Weights of a small GPT-style language model, trained from scratch on English Wikipedia.
Size: 8 layers, width 320, 5 heads of 64 (1 for keys and values), MLP 1280 GELU, vocabulary 4383, 9.96M parameters.
Architecture: LayerNorm before each block, rotary positions, no biases in attention or MLP, tied embeddings, attention and MLP in parallel.
Each number is 500 + 25 x the weight over its row's rms, rounded and kept within 0 to 999. Layers, rows and columns count from 0. Numbers have three digits each. The size before them is the row's rms in percent of the matrix's.

# v: layer 2 attention value, 64x320, rms 0.0359, rows 7-34, columns 160-239
# o: layer 2 attention output (transposed), 320x320, rms 0.0444, rows 7-33,71-97,135-161,199-225,263-289, columns 160-239
v7 099:479510514518474530505515543510498512526517510501512503512513494554481508511485499523496495481509462534535501489569509496513491528537477492502492474490515440495509494527489477527487466479538495490481498492501560468530518499488529498515517529
o7 113:549531504510513492449530484518498496497513491500451506480478503472493478498520502483490502465498499473460486533508489524524513516557490490452498480478500466452538465504476510481478528467546494488494527502524556469520509499474496500483529494
o71 104:477502534496524486449506521530523489464530532523496516496506490503467467501555511554493510525514473506501484434507512487502467512470488480504499502494545551528524524493479479510557528479523513500493531489470499510512529520479524519508509559
o135 094:504486483536471537514495508490500463503504469508511494518484497530498496481514554496532485470524486449503471496537439475482497500481501546485485496505520448507494510511525505491453439499482472499518514485523511507471460523531499474534478497
o199 100:501508445464484466501507479520509494525470502522463538547486485549495520485511505489490491478538519534501500484511499504521526538474475485525517523477507540466463472468502516515474502482478529456433489523494485501483517480469454489504477521
o263 082:506531508474498501525495491483476509508509533547504497498501546469561535499482494494496512498480501534542489517494478510512492475487524493525545450536467486501482543475469479530554510560496474515512501460505491514539524498480504440503506430
v8 098:482472513540495500511471509527501484491565532512497481503476500525485521477487486504514477481494492477504512508483487495493468482507482494523503490491477509520564521533567438522479496499514517499472474518495540501499489459529431535498516513
o8 105:506489530522541497484493480490488523504514520533520499486486489493498475533464455457497495500540511495471529514493514468483505502515519478530512507422461518513458498503439519521459465542527508492490503491479469482563474508492529502502462502
o72 100:502481511531516506486463481493511451478491515526519514526492531497460508515495505499517523518491517526459533528451500480547501523499503483467473489463485492509519466534524486544561499496469489508463470540511493496464469500537516489498505476
o136 097:488534541473478543489504510531545525452454493484509507504502525546483501536477454519519501502468497475480503488540530516479495468494502480495507509515506508468486501443514533501529497475500488503546569466506489521478529509514458462510464467
o200 099:519476526501504498546476562483473486526516503498520538524517443485500470524525537495507543498468481519517497470503540515504505508502525496458489469510530518488493500490519559483501486504497517483495497540501519504526456513512504536521500507
o264 086:501498467521477471478483461482475508500518507489485492444524539481484483475533551523484552486505489450469518453514492486491554476471453444486493496511507525485481567498469508448508531481519516486475497525480482529499525501507534494453526487
v9 097:522481489528501514456482492504506486502455477536474472463513515542500524505531486506497498542469488484500482480556497469484535485481534528469451525456481502498519517496483520531519529505478498495502498497499534505463538525457509553499500476
o9 117:491502493520515482460524495499531562510464510508536460492533536496517549507497501452466503539499502510477503550486463535471495500496492555484483546501515459483483576507452522494516489498544469508495475479552482459509510543506493488501483466
o73 100:500525523505459494486489498490540482503503514509533489497503514475532499474498498490461496514489557486502507533513538518500487506493522506462521502481489484521466487536511531479548538501477478481483524531497489448495474480521488524483522523
o137 091:488526526540523524518510501507463527469467486542506500483497468491484467537498477550487481465490504500486497481532540505519497469499506496533487481471530490439461520512563492533470498508433498525458546514499519494524542483514500533509489507
o201 100:497467505498560487523489526535524468548503513461472518491533517506483500517497454516537530486517505477479494464462534481535484513536488479533480481537506505488492456486487486504504478459528421530535514494488519559501510494492514487500510501
o265 083:523501510502504513481479500474474501493517447521505466478494492483552530497504478517516502502498483549539527484497470499509519450488529434509492509526463532537529463452522464506452513526543527506504480476515538528503491507538492508489499475
v10 097:476479476492437501508508481502487499511489482537502525515467485511511485534510485503476513473529517531487545490535480497500505482535484479479491513498482504501492484497521501506456480486525518481491510497522515529516474474435482476463523477
o10 107:507483504490518515516512510537481474489493480517514485502520513526546517476481519482515550497474522476470480479492506511497501515485453495460472481509539482501524480474483479516540457499491486472477520539462486534474576472497483494494521417
o74 105:496500493488497477484508534516472508493508481529469540515472534499489491584480498481448497513481508549451520480453543461536524475529497509546457526542527540461466502538516522541497502498524489521459497523482492516495503498506513481470486484
o138 095:474514522501471499552525503504488484513541515475482517506497478500465455489466486569508460496505535470512531516505501498491484469483477543476517514485451492493524534487514519511485523510531483500521497464513503461505494512521513542540478580
o202 110:515497518490509525489482480493506474484531511472522477475500486515520463483517511487525503556561460494518512515566479483445492526514537516482526499497501492514487479458498519528539503519461504484537550507543528550526472482523497484511525542
o266 082:495524494464489510475477465482511523499470546469508535523447482433486515512536486484464508482481498518466493484530514500517496502494539491495458475442431482473477520555478456493487490452450510507508468472465510486493510504467573474449494507
v11 104:528500455561466470534502528511509526510491497522534524504510540525509504485519519509484518508526502490530478478513478502489488506514499454487534480467519543464465517534549514512465432484496495538454541482480433508521529515488518484515505544
o11 110:507516503539529452488486480474516527493501497498493499482490496528508523512520534490516526488518490464506520467468517564514522479521493458519491475490482523491504514506429511521490495530504471503538476513572499530530441518496505509497463475
o75 103:460484511508471537479491504506504456459496447475488511523538528523490476534500511511506528511519464507492496503484525525535546519491488505495510515502521512492516506573532453508519503462524475464476503539499475487523513484470475521533521504
o139 103:505497502454503516493540466508474519452481478533495495504483449459529510510522498501466485465473519515505507515530525471545472492501498497514511519521495482511527466520503483495546474480542474509450506484486507516517483490519489488560542553
o203 105:525502527483488491495549472461483491537495525455505514493466476502534501506526484453465510503512580545499495465507471512500463504472516536492524502476498488437468467518497513508536490563499534549547470504448515527475544523470499479456476431
o267 086:499480479505557519546497593505532490496482506482512496522504511491498454486520490513524529556505528493521453478516450498465488497532521542504507530487525484523550507540489516455470492496508491532507510503509491508484496493500486514481502540
v12 099:503491513464464475474527540521467551506526471473503529510507462487548453530480481514474505516504580471504507529526565538467518523530464507479447507531495507534455502489521453489453534490478502520499514499512487481517503474494499532507494523
o12 108:512542444502494473502516502525482507543551470461505487491509517536492549510517446518513498469457464489506508481485500516493466468498561484507499567541530533536509527499476538478482518484512487490564540498542556483500491492471489471472514493
o76 102:535440521481519469521452510473474477491514499484497509495487509505554500477532550488464465508521555499529475509527544487525564536530554495500508465520479506542491462556520496552565545512564483546536531457481481473510503531490541569471515493
o140 097:496467494482500497458484520509537512492481532511515492510513531504517477507498495498512488517522493479486468490459515521473513511529488447458504486509501513527447511452492530464461517480484536526426460561510474516504458498502513483476508530
o204 102:482474520516462515459497489483507494502510538473471515531539500506518508493486509482507516542509526519495543498562501452492495524513509491512509487465516468435497481484485545492499495504497523502507501527467482552464501509513441491504498493
o268 096:486481515499530474500491491501557500527481455561501493492487469479476486492521504488510511477520478492495498488458485513528449475487499512549526502507560509500503533509506442562466480487453523496519542494514483487521537494507544477513495445
v13 101:466536495508467501476495456474483496516528507488504553533545552532510514488478486455518513512558501516541530536477546460504512499519532526523477549488471527487498485514501522511452502498552478497539525498489500452462485515489525488482533521
o13 118:489517502480498506499520530453515464498475458467524494532507542500490514504518501503525506505465449527516447479489444505475476498489473476489484584506507479484491557509501466518483483546495516469483485486533518517477469471450499474499512515
o77 109:498518487526479446494461502526530526475543539510511458502505531477487524512550521478515442469504525483489512454513473519493502509518519489535480518501475476484533484473473504498502513518533453490513509493531509519500470526503529505472485495
o141 096:529528496521516514508511479546477502538456495492485465490508485497466493471503469551473516496470468456484476487491517483518511480503495456496469497483495504502497447506492507491452513457518508500516477505487476466526590518484517493489495494
o205 101:506517502490467490498503497516477498459502520469512467482507429494527490479476461524526499521494511515536479530531473540492471494497491530516521528466502517499517511529474518536532484469479513494481507497508488539504510509512477502529510487
o269 080:493483488493492505468516506474503507506491455508544571484518539496521494513487522494476475504508510557517503482507527480536494500507475536513536456530500523536479537471528491443550503489482493525485477535505479526514482502535457491509483522
v14 100:509510505482505493528525483515485553526527483505486523450506517480489498527530518469469473511519487514516595489499521497460491539451495501532501529482523439540487511521496495513493525535491497524516543483503500477522491516555450513460529510
o14 112:515469489467540522491510497493482556502481466507523566467516482518493499517478495484481473515485470520507569486484488485531524492513514491474517465508529508503502549496551477473472505483479514474510542498556525488476502488513491500472516496
o78 099:514455495508504516511508490507498511509467497498497474491467492477510540508516503523470486504489479482461489499465458532451494480488474525534445496525502488476496517566514500526511535553502524552483506519478458479518498495497498522514490463
o142 104:464518524501488514496530493491492452515510488521494456508519516476438457489504506479467483525553482475520440510516531482542523518538530476485554506499510541510512501492521522506512496502501476466533479502423499547522523524504494511484461476
o206 102:506506486495502445517454532498501497480470481528558499514494533482486503481483504509533475474457507541504465479472476518448502500491502527524481503526487500516474476552485483526471523443481462529484495466489468491525485516466520540567506518
o270 076:544523510564479535504480503479453489473529535471487508537503484511513455512488506505519510494506525486514515510510530533526516458472541551474483495450466493540457492495452491475521464521523490489493488515504523495488507533521498474472481491
v15 102:521477493486494470518484482453516512525468502523502492548520518478489502526467520506499484488540525529485495497461479490523532497516491473506503451526507466496480484514482522546493516557523486501468499480497430514503458493545506518491502526
o15 109:505507475485534480508512486540528530471531474492461454553456531496472477509494489512518524477488491543484528493489464508513497509510473496502499518502472520460469532492459543519495540527473495563532494481512517486456522493519449519503482538
o79 105:505479494468492494494527512483460518490529505498464523479494466522492508484481513511488477478499508512506523462512460489557531535484486501518551502484479472505476505515538470520539486477509505505455536468502537473487540472506512528501513488
o143 100:510503482515513547485562542501516506455516518534526525460500484506459503469523505533517481490498508453500501485517481487488522532513494436474452533490482489508506437500461501471480470476513490500536491513480470491545509497482481486516513511
o207 101:471499523523507525487438529513501469531451503498522495485511475518508497515514528513522470513516499509569494482551520426492515475511532556554485511468482515457536546518527489513485493504477494518481504527487547549515567536492471509433495458
o271 085:486482483516480494483498511495490500544544487475454512483494512475504535538491508513480508525491528530487503494481513523504492519506502497455453480471504526509480461463525475513521476457531480462485465516503459518506477493523509428494508526
v16 100:513514482501507532525538513521504530490514451528469488504500541488521494483545513475473499484530474496505502467478476481517517503490518563480494465478448474490486422541529505497468528507509475522504513477494521454486471485528512482517459512
o16 114:523460547520460471519557511492512525462558497473469525499536493513512481539509490487456482534489553456477505532468490489483510508516507498533441499493494510484465484490496514510480493481496487485485500527498513507450511514491476514521492528
o80 102:477517499526494504477475520509499454466506475540464480522511467535524551492466455479516489485508520536510474480516495486493536445481505543517479525501497493505504500512491507452480500509524505535517491499556482458530483456497492491522491548
o144 092:533496485497476527471484510458508522491537539523470512506526530492472466479507475479531519492501511498523491508497477495474490515546463513510498484503571525477526507474529464528533577539494488458491478511489518492509564509477469472506519493
o208 115:449469469523496512496510446553485477479441501482498487496455495487512485535511508488473514496506495509474459483495483514481477464485487465521517519521524474513498511525475502518534454490461521495475512485527491478493481532487533511502512470
o272 074:497502548462548478497457453443504510526500486467491513478508489496503495510518478541482488512499507526492481491547500509489492521471488463507525498546535517473500511459430519471537491521525519480508537494506497516480513504496515518491509442
v17 104:490557505501509472462495470484497516510468530521478509473517474538519514485531526520539508483515520481532500476509510532552486513531515543513524524515521512475507519524478474547512514494465458518471480511496536504475505508501505463473505488
o17 111:489518505505521456504501527477510488492526461517496514470493513521506480469509515507540470470458512518518510479491517509479525479484496527520491459528503526512484520515488493505458520467501430503478519492469540487499474532513521503513525505
o81 089:508490510488517518529477507481472481484499468486524487500518498498496510526508504528520503494484469512497486514436488506541508542510511503560499477545483486512495494510552532545485509443507538466500512522513471529504482523515501450479510495
o145 101:481489516535517491518506489480499516496491495447525477497485490490493544465532502477494496504488446537471540479507479461491511478487523483502486490450481523519486469479497507496484508520542550502496501512457497505521518508499536502482485480
o209 107:545497497526486491529503490535495505498483510483475502534505503510494508478497521516462508486555509501475497551507492525481493522499494468480539528501542502514503491501503500495515446529507481510496474503500444475541484484506462536487495477
o273 085:501496514511545528534493497515471512494465525522500547519477503513468477500479462445481495475465530486514467472495488523528458463486470511472508538540514485496461489499552484505484494544485517509535488563534520531454511489447462510532499517
v18 104:427480498532486494503478516519478517469504452504536482507471466535493524518520500494493483507501450528423525538504463528543515483494529496455484532529543472476528492509522512518506488520468504525496537493543457507468498551488510519468492552
o18 107:459496483473508500473500537517467515478484504471538456519546518477492530523488495514478544489504470497489518534523501512506519468494529474488513531502466494532469500505508463500514485500489490521521497521506472500494522513524511484496517529
o82 089:491491555524504493473493524516526514492455490494513461480538502502517515476536491445525493479512483463500491489540510485483501461457500505507521513521490477513515552562516490496538501500500507564453523514535499524456475517499474489439478497
o146 105:538523469517472498495481508476470511506513499445476477531480481474530465480476475482468495475466504499513517476488524542503501539484539511516513493505454490462522532499443487535518492488513475503537464450487500462498535551478528515505506478
o210 110:491500500489525525527516506486496524508469489538470535474474511494508502463472498517520500479500491499511511541505495518468506494509469551546467505480507530477491517457513504508479534501512553495476507508483521507514483488526505507489496486
o274 084:527495496546487468541511475538534486500493529527518505475479493459508478553525532544465483504535522487536461487461455502537484500520481489493519506467492501478477496518502464469518489473528490474516510520508499512528502483470489496491501515
v19 101:476496493501515468558486489520536493536506467518477532537494540465475525488474477493501472501496481485510532471473489473518526466480463484490539480507482461482471474488526510493470489504501549529520435489524511502532525468474488519497467494
o19 107:474477501503511467530501558501522503555512445470480497480488505501509510525497512475486516552450485512464513537499495465556451464489501496490489455493504518526502458480527515467526462497452473528468489513493523499554520495522521514488530465
o83 109:463490513561508475527525523503500495496526469457453510528529511527526545484469475474544514500502490523499482491545500500511527454482531482505478458539489550533518483496525532510490503518485528478508471492529495499475537497545501508507454480
o147 091:527512497464500521518494502489488548496498472477497507584507545505495477466499516536508498503557491501522527528500475528473492497533469491491524495506481505498545488537501519519531528455495524463512537516467494505505476505469485514477556505
o211 107:498540482509497514495513504520467474465499535527563507454500481507489459556486473484456511494511466512517466512498503488498493504488495522505491534492514478487451563524491492477508516450509467520442480468511499513501520507500497467504485485
o275 087:525467530491494509467520495521516489454513520547489493482493496432497510513493538539457513496535502524491528465464521489498480568477468497475531507531488466522505534495507477539509483533486507488511524497501534496509483498484495448459490492
v20 099:534511531548485472500524499476450476468489474482509498500448434525505490539530494499497468453491478444476502510465527453507470465498495500547518495438534462528582472465462521493501470464453471503498470498514474512477490532496498510502467470
o20 107:490492450477523481481495507528563516470528535522491463509497520494500509503528517507525467516501485481490513502504536461524480490499522447481516469493497479478525472473482490515484471476488523518456495529506523456461468489457451486522441495
o84 101:474488505540515525497453504475522503489480513494491480497486504524491485528518545519484472483498504521504508485556469541497529468499447462512507516462469488480495505532510512526456462528473483523457484507542545476495467481574538509500523487
o148 098:506483486525488521514522488525452505498567463527536528474506503486470489508475432497494536476496507492494508492539493504511511536491505505495485520475505497528510505488478488489508554531496484502542521484504495519501481515517501502492528483
o212 107:514474510508494494504514538491501477520474486491472510543498468522498529456497512519460517497491543513497490523444500521488498508483523517496492456514464534450436544499482474453521541490530511486520474475455481514536526482516511487481488483
o276 084:505525506462550505486501500484478537477441529501481501522481507513520501491446465470491496497489524440499500492491513530519491500508516549502520529564524505517538496491511481501507486500528490522502515517511494474485529521501521545529534457
v21 096:501501468479533453520492527480510493487530486457505492492526529494500513521514505504495476492471476516482499437514501522496495522478456492514458528526511514536501519512456526516498457488495465523487489480493534486468498509522478514520473509
o21 099:488507521465481479498526514512542515471536522495485526497506542453490492450477500475523556558501520486504509462509452489445498523502450487513498493505518495499518535526491529518497505541488512513468491482495527493523564529499527503529516483
o85 113:484489469515525502537489441481530515485484490450516525499477473489498482507520513490501461472504458493494535536479469524522441474482480470536430492452503521512517477511442494450504465499486474491474491461497463489481538542498507494528479500
o149 098:494445490531539484475510522530531489460510487491515500530542548542504523493462518486517489484468542537470477479505503524516532522501503508485545488513462469497540452512509468465517509476510483500546453515524463526480484466454473498452500518
o213 102:503496518474494513519477510508443515539507533502524504474487468515483530464541506513451511479469510524496503480509484481477500504534469490493547496517523486461502510513529492497532531511486515498467491479482504538494466500485524487487554497
o277 085:521533448531500493503513496488520496499459491512523476536493441502471469525493520505519501501510526494527464496429557504499482519466504514499486527488505495483492459477486500509478502495512533503474512488514451499492497531479492532505512511
v22 100:507502507511520526475494508506519536508470520527457456541464475528479470479456487510550507491487499483461496504457551511488454538480517487490547534485518510560499502498485522489485523492469503490522511497517518517533541522504483492513543495
o22 102:490501461495480519481500496450465509501498542525453521496516470478461489536459495457487473472425503502483523486502530502520473511496539496537554520502525503534520448505478528495528506496513509501488488502513437470510517499502502488498489484
o86 098:508520475471487499469541460489481498522507508475516476490500513532488535484523482505502480465465468521534545511493451524490461496511478444461466535473468436498495491486489483466467474513468514470494516476503498526490508500556456507543509490
o150 097:467483485510532510499526502532488475512513475509535460545498480495518525526499493479528522502513529507497524504538539483503508478509449485505511525511492523511485534502522508531481531495541534492521489485478504485486451509497491495529523515
o214 115:535505538499489517523475504482555465477502499469481515419507573496473511510516484498503510479485512508492483480518479523506501466545522549542548465498509504493483509509467507482544487507502479497495497467500523510512517547479515502506492476
o278 088:478513475558497490510494523492480508491534518557512481527484467489522510501519498481462514548520470509488491478476506545510531489515492498505459503474486525485551503509529445518502520508512503490528497502487538487512488465499558503431463484
v23 105:462532509455551461490463476469482502501493470538509516517492477502479481510525482510493476544514457464472517484487507510479492573492482516489478503484508504484505553482497479445514498530458516522466504538515456486547461483512492495533504517
o23 108:521473484515493508471535513459542507511486512531453491511483561493511505511498498477517481499499487468462497491512505522482509470494499486456474465494475526515525462502516518435493484515461527525520506486455479462527509480497524528510503549
o87 105:440511470521470471502498511509535495479519448452507479503469539484536504491513501524501513557524476558515447510532481470439518464490480518505487512547496494461486518491518474486508503516502475514514463532512467513463454480482500504465473473
o151 105:504482486529534470503480497487542480497519535510529495496507453502471480455497489520506491491515519526510460534451490497513468483514518505505489541486485473512482462486547501537489515492547483456520474542474488473507502503500515549494496474
o215 111:535524495510482543525495520505477505476533511495495496489539481476495478483482481519459455504477472503530464516515483529482482473517474500508506440470504485536528539482468504459499470502512519510517493469504512523499536529494530477508521526
o279 084:483460502494479492485488533509530497525507491526450541509554487563518526499544498515494523522485516527492517498518464494500495504509505489504511533529498490504472451494503452544498488449530495444507524554522520536476500496542479498485497469
v24 097:469507509470487478485518530442464485518531495470480498504537535453474539477528475487511480488511459496466487494577516533504483456476504506488506540528523494493534522522497515528487474553500480433514507479482517502487467493505514470498521490
o24 100:495500480524503514477513541470478551546497538533476497462530470493490525504470508514483475493468507454504522507460478482529504526519508481529447489529555494472524514487486466487489581441531487479522457527537522467487499534501502541528521490
o88 094:516474529464508524495518482479505525516519452479503503491495529493473525484504492507516502466514464465512494460500482535492510522487457576512473465505491496476511475552502456475508526541490503514469525512488493542509533499486491486469489535
o152 106:503512490487442472463556474494481463517505498488484498512510533477505472474502462524518492543469501506484489500510515460491477498493510548450567504489476484510534517500512520480467519542537539530536496461465508488495500477464459506462477492
o216 103:501502506507553492506501455544489514449486443498507527485496531504519515515479516499495474501466507515458514500520472513508481519465475465514522480483512491509465483487474488521577471498491496489483512484507466494502496485504539450514511496
o280 086:495495541508482491490485485563543505534528550535486508542500504461535466475517478487515512501565476547542498472509490478488520501559500481488489490490517470521465533479499495489499495486500535514517505529470511487531471482528515470499472473
v25 100:465520489485512489479529477473477520525506538498501557524462492528485518485511539503524507492493510514502535478527520520483488468516504517508497469498503495474497501463508502527504487548495456529519472470539510507511529497490504511488516500
o25 109:516481455444531530528492509500510476478517499461478508538498516468508450509470512508532486528543461510494506485513491526529467512511468473502479490501495516486516457505489486532503534489510475526536479483504529522494496543526518473495544479
o89 092:531504516495490525535457462480441510495512502505512507468488508453528500548494474526472525520499515482506494538492520511496539494506484565518473508515519445492471516502523543512523492493510495528483505500476467440512481485472518499479529490
o153 105:487494455509513504487470506532496549556464496517530525519509466533499512489489517474503507503455527551515535500502507511504515483481468498509508503520486472502468507527512468507501466487485525502458532485493471512467534484497517509510487551
o217 099:497480497510483497529553530527498518528518479544520462544525528478489560485486479485474508485475498494520486475486473493489521508453523505467525529540528509503544509472526508428471500475494534487474498555500514491492508503502502480510475447
o281 088:481498491499527455472497520474551502484514567484496513472530546509492526532538486503494467490505492467482475487483488471473511496458516486533461464481500488499498556480533528494496508479507487511502520484484514510520509507499467493472521501
v26 107:533509483518511512526531504479487492466433463481527463526432512550503458446497486515492502513485476545523514486515502487465488534484463486496477514489524542482496504474526513454486554508491501521467495513486475471502492558549558490470522502
o26 102:503528497463524498508479494526516547512531493504515507519507509507499510521502545561477486495506522508504523489542544470477557475527490467498500479487509509487443496495487503489482530483520547454495487527511486532522496490508483482528528474
o90 106:475513481524476541514501511512475494490481493504492515524492503483508497502492464519545494481432498550556488494513467538477484450530521523494485520514488513453506515457492483445498477553501518510489493471488505509498456479514502504491510491
o154 106:518480536489500501476532488499491490481488478526493476499450496511502505515490450480526518543502451521487492493447503468529504488502489487511492481554537516498507503531519528480507505481469488459493521522508486532485498511499459492514482484
o218 107:509525502515506537512490506503484465518506512502533487478518472481544493505479500496468486481491508506493478511527493470524444525452497518500525541498447490520543470484493496501472456521540513542499510516498488527487530517490513486484449535
o282 089:506506505533489502525504498461504498483454457480500484444554480544525515545482521479521468471467510483505463499488462504483473522506511494533525462483456514514469530547535478503531491480522476516531472452522501481489520493447515497520519487
v27 100:510537536466490476478474544464479492512499505495487476494488450475530543495533524500450478500546538550478459526555510501502487498527471474548475493508471492512531523494485506492493584495448507478468539522512506487506524501530515489532518512
o27 111:491501477507532505487479494491515481478536497544496435522527506495485502465533477491511438438531484543520512483499483505521478519468521460469488496487503499550477480461504493508466520521496479518493518484487532522503495539508498476497505493
o91 102:577471519495508510517489523499514537483466509495521470474504496482459479428530513476480486505505483524462503500524488528541477466469488494471460486501496468543507498482540535538524535488550534498523527491494498503475514523534553509496471519
o155 101:433498485502451513516494477526479486519481500499508523495520520495495506565500499485493514510489502510504502503473553531499463470509525488517560477508468510496527479529560499478524486487492529489475511500528508480513494492482479496475477546
o219 098:528524551509503530473552497444515485494504493476507483472482516464524548515478496505532467549481485461489528488502496464469511488527524543509527531527495478462470528521492476529549494482493459466461524538513502535441465526487520536523481516
o283 090:515524522482509494489452471518492568507447483483494537530472517532523502542489536495527537489506507498496457481454514512507503505523464490499490510498495464442506492536511495477522514503491494490491515489481498495504462494552456499539516483
v28 102:430512474527462525510496458501516484505539495475509500501502516500459514496473487480513541512493534532533500462486489499523485476474539521514561467522508511493507511471467490529490527521506456498517495549468505504502469443497501485490548438
o28 107:518501515507500517562478501490488481486505492566521481484471513493470503480558505506504504499491469482485504486522507490471493514539472494461483507495486436494517505527478496535459486487487466483501498504502503543530531520505534529537502463
o92 101:468546518474456529484484518514550504454491501498515472508534527535481532496501459519492477457526505510509458497495502515479482454502522487522468498477506524521500516505512473426523464459546478465494498527499511518496492517496499521523471504
o156 099:536489489460502485470480512506467516492516530491496491525497518528494485495516520485476487461514518493497472543524525481536542449471514523503496519492466515501512512496429522522517499541528482475507462508464472499504487493520485486466518454
o220 102:475507504493494490457513502474471523520537497471473506503513469474520545531485526516463488476501521474522502482488507516497433559497509494520526505494495512525527521509509497491528503489480503498517522488532528497474503524536479536443527529
o284 090:492526536520539477499488488534462485521528498546462511514552496460502489468494508521525496513484501472513542512537498539520484493515535500505487511487516529462484515481491497486486510513499471530477483498492500474541480454464451506500470514
v29 095:537492509515488484485520510514506513533486475489489515468517532461494505540506515533448506540470465546496560495549525448500501452485506502560498476461532492488504498511549478468525489515487504506468531536513538516488487534544513484467475491
o29 100:528470442528443482516485519441495536482514536503491498475539494496479461529490497479496487521487465530520458549531490449504493437484524486487531504524500525493523448483503487497478515502534481516497512517455480534461537513442523532493449508
o93 106:508482502528573510460476494501489510476483518493522510535543507521463482537458465533509463465482479482480503475481487516529500537477488471521471524472495479531534514505460505453505499517487494516453510501498516510508472533533485478506504494
o157 098:472553539510518525494524486544482518473487485510510510468443480491493492517459565516508511514573540514548535485466519483471496511495505504525517482543476483493439472468493495523493423471516498446486542511524490490537524494535507482488500465
o221 103:488510496469501518525526457507514480523492516491528456500506510504517491482518559452493507469487524476499480516446498545509486529457501505485485487529499459511510534543522485518539510505491526533507469464497470469496479493485495485495513493
o285 079:513483465468475476487489532516465509538543491547500521506509507482524490465590466499465501544478449540518492527544512457495518484542498549480469478476460539492495483511529528499447521483477461492478491476491497526488516526524508491492527500
v30 099:496498490477472485504495508520539484521507472481522518500486534525512513482499500494496529450493494462504525488500523523484485488514479516545519437467502516530491519471522486494470516529501529513513505481540499539501526494474527505504501473
o30 107:511462476538503510489479502473489487527519507505498458514478512526494501489485517484458484532532507496506485488512494496500451524468483523523456483517537530483521462505508541474505494465492476432526519532542504523511537508545520507465475472
o94 111:509486483441469448483497463515512468509480489481507466480452463479517518471546512494494513504516513502514487463513561494476499550507524471491550478513494506517501503488497523525447534535495501461504501482481549518468501486510498466510514534
o158 094:536515474490502553508482480462528515452517494543475483474502511485497530510502518484494479557485469500523507501451463453522532511486514467459446466467532459490520474485528501495532485472498493542465507514481531486495467533550500526509498455
o222 107:479523540507531472512505486515502503534489517480512544513503511492539562525517492463534545432491543539491506494490504510499500484504488540483505529502471491503482495531493483481520454543470477481501511458488512511492526522453505443525509522
o286 088:472434521510470525475550481502477475475498482479496497488525486483522474530510530538436518552472466459504537493513478522504499507545496516487513491507450498540518503478456489512500495512521485519520499498515479477488516532510484492467483525
v31 101:510465482527495513497500499431470508517512455485515522486483530473513481521454513534471485468501502507516453502495487517469523483467516512470519498462539527535488525494480516515497477520514497543477507529529530476512481548559479547467482512
o31 110:484525505467439473503500519477501518503453505460530492502514466552441527504513554462492511501509518549522488477513478531491504510506486528497480468492473469496516490483530484534497486518522451537444513498490444505490499495503514497490499482
o95 098:576475519508525525471490504528505479498523443534486472513531513507512492478511466479494515488512540486475504508520514491501517495506528492456501484475475486482487493519487564492505505498543471512502535487561515457484472513487512493505495499
o159 107:455503507528521510507503477480541442466522519515525497531457521489514467481467444489468482543490498542518502492491528471484485517550506499544462509536487489504481452510500503500507515493502475495511447515501494499528460485499477517536517519
o223 110:535481522475479450559468505498494534471476527462483504466524491479509474538505516506491471501486467465519485524504485496534517461522473511483556534516466499468461479510456491500495485469493487512526470482500500478503571501463521495524477469
o287 085:477490469544484517483524487468445500526536524546480485445472445503507491484462480528511443476476517481488533463467533533529491484452555492531492489451538516506512501512496488519484518473494518501517468464493487503545504526546491500484505474
v32 097:499513487482535462493512518503507515489516509479479512498503469491522503537508499528530478537504461454495518507497454491488501516479476514475479456460508462561510477499515494499497460476459509506504503478520496466505530524505501550469507496
o32 104:496519508460495501523482515488477485531509455463471518475463568520500470495511513539504493509504559502513501524483502524520551486528515517511487523510501524505469481483483500520469484531518489495517506526527467507455488503479484502522532496
o96 099:447479466565488480560474496474519527530508490467530526521456492527472526485489510524491529524506448464462524438526522518510483507524513483523482473512515497474488506468472537529553486481493518469499478502476488466505511506545531504538503540
o160 092:512530527472517524498494515505478505529499510498516458515468506482539516524553524485451498500494465502529507495455481461503494476470485493499488489454478528541529526548519502520534516515488530520516526498497515491457499460509479463484514444
o224 106:522482520472487488479503453522565480457503528486519479505522508489486511487508503442459477492470464529493490536520505483512478488472523447503524530507489532445506478478515503498482474500490476518537485481561558559503477518497500509482505522
o288 088:493523520524534530437522531484480510495485513498543532455559493565486519517509497555473493483515481504537523515450524470506488528494485509513451486445521510480471509516522506517466491518508497504482492522482495493527502524530501547464501511
v33 101:526445475507485487510463460500477525466471522497540492506483489488482518492468481529508503479520513451495455522502492528492511525446467531505499524490528477501440532475563512497506485529480476493565494509526475528477541513492489519498506486
o33 111:527503508510461529486505484516471524503523503532478487488460543471466529471493527488508460510504505510473521482484459475540516497486515472487484503503545458498495498489529485508501516507484471521495498511512516527536491534496490484494500465
o97 098:510470505513507495479520486526482459465511474517507523479490497558480502500526479470530487501481500499484560524475484491496510508545543475520495485480477498478499484519503502469525476516524490507500499515482537495458468517572461506518501471
o161 098:509515493532506484501480495467516500471524479524481542536514486503521486502496467511501503532507513549478517502508517472484499526481468508519536490489504473510502516475501554504491532504520480512531467497511456481516461496498541489501532468
o225 102:427543524550506485510519492493506497511525504491508473504511502508530483511461532480484506454476510524507548487510507521475502475514496528482487468494467509492490498440500450509478472513436527518482501475485515490513523492535509454473480497
o289 091:513469508499478492513508536562497485519458477492511516523495522480488510496479463494507520482463467461494477519505495526481482512463515503511474463504533459476489518502490535487489530489504523495508481539486521550457518477460477468538520532
v34 096:521512533527510485518510487504547526515539506478524521486479486488476460476482522466436478497488509478479504485488508482532485478462503488507516509484508468504467545464470477495529486511477514447486489493524501500500526480476551500511485556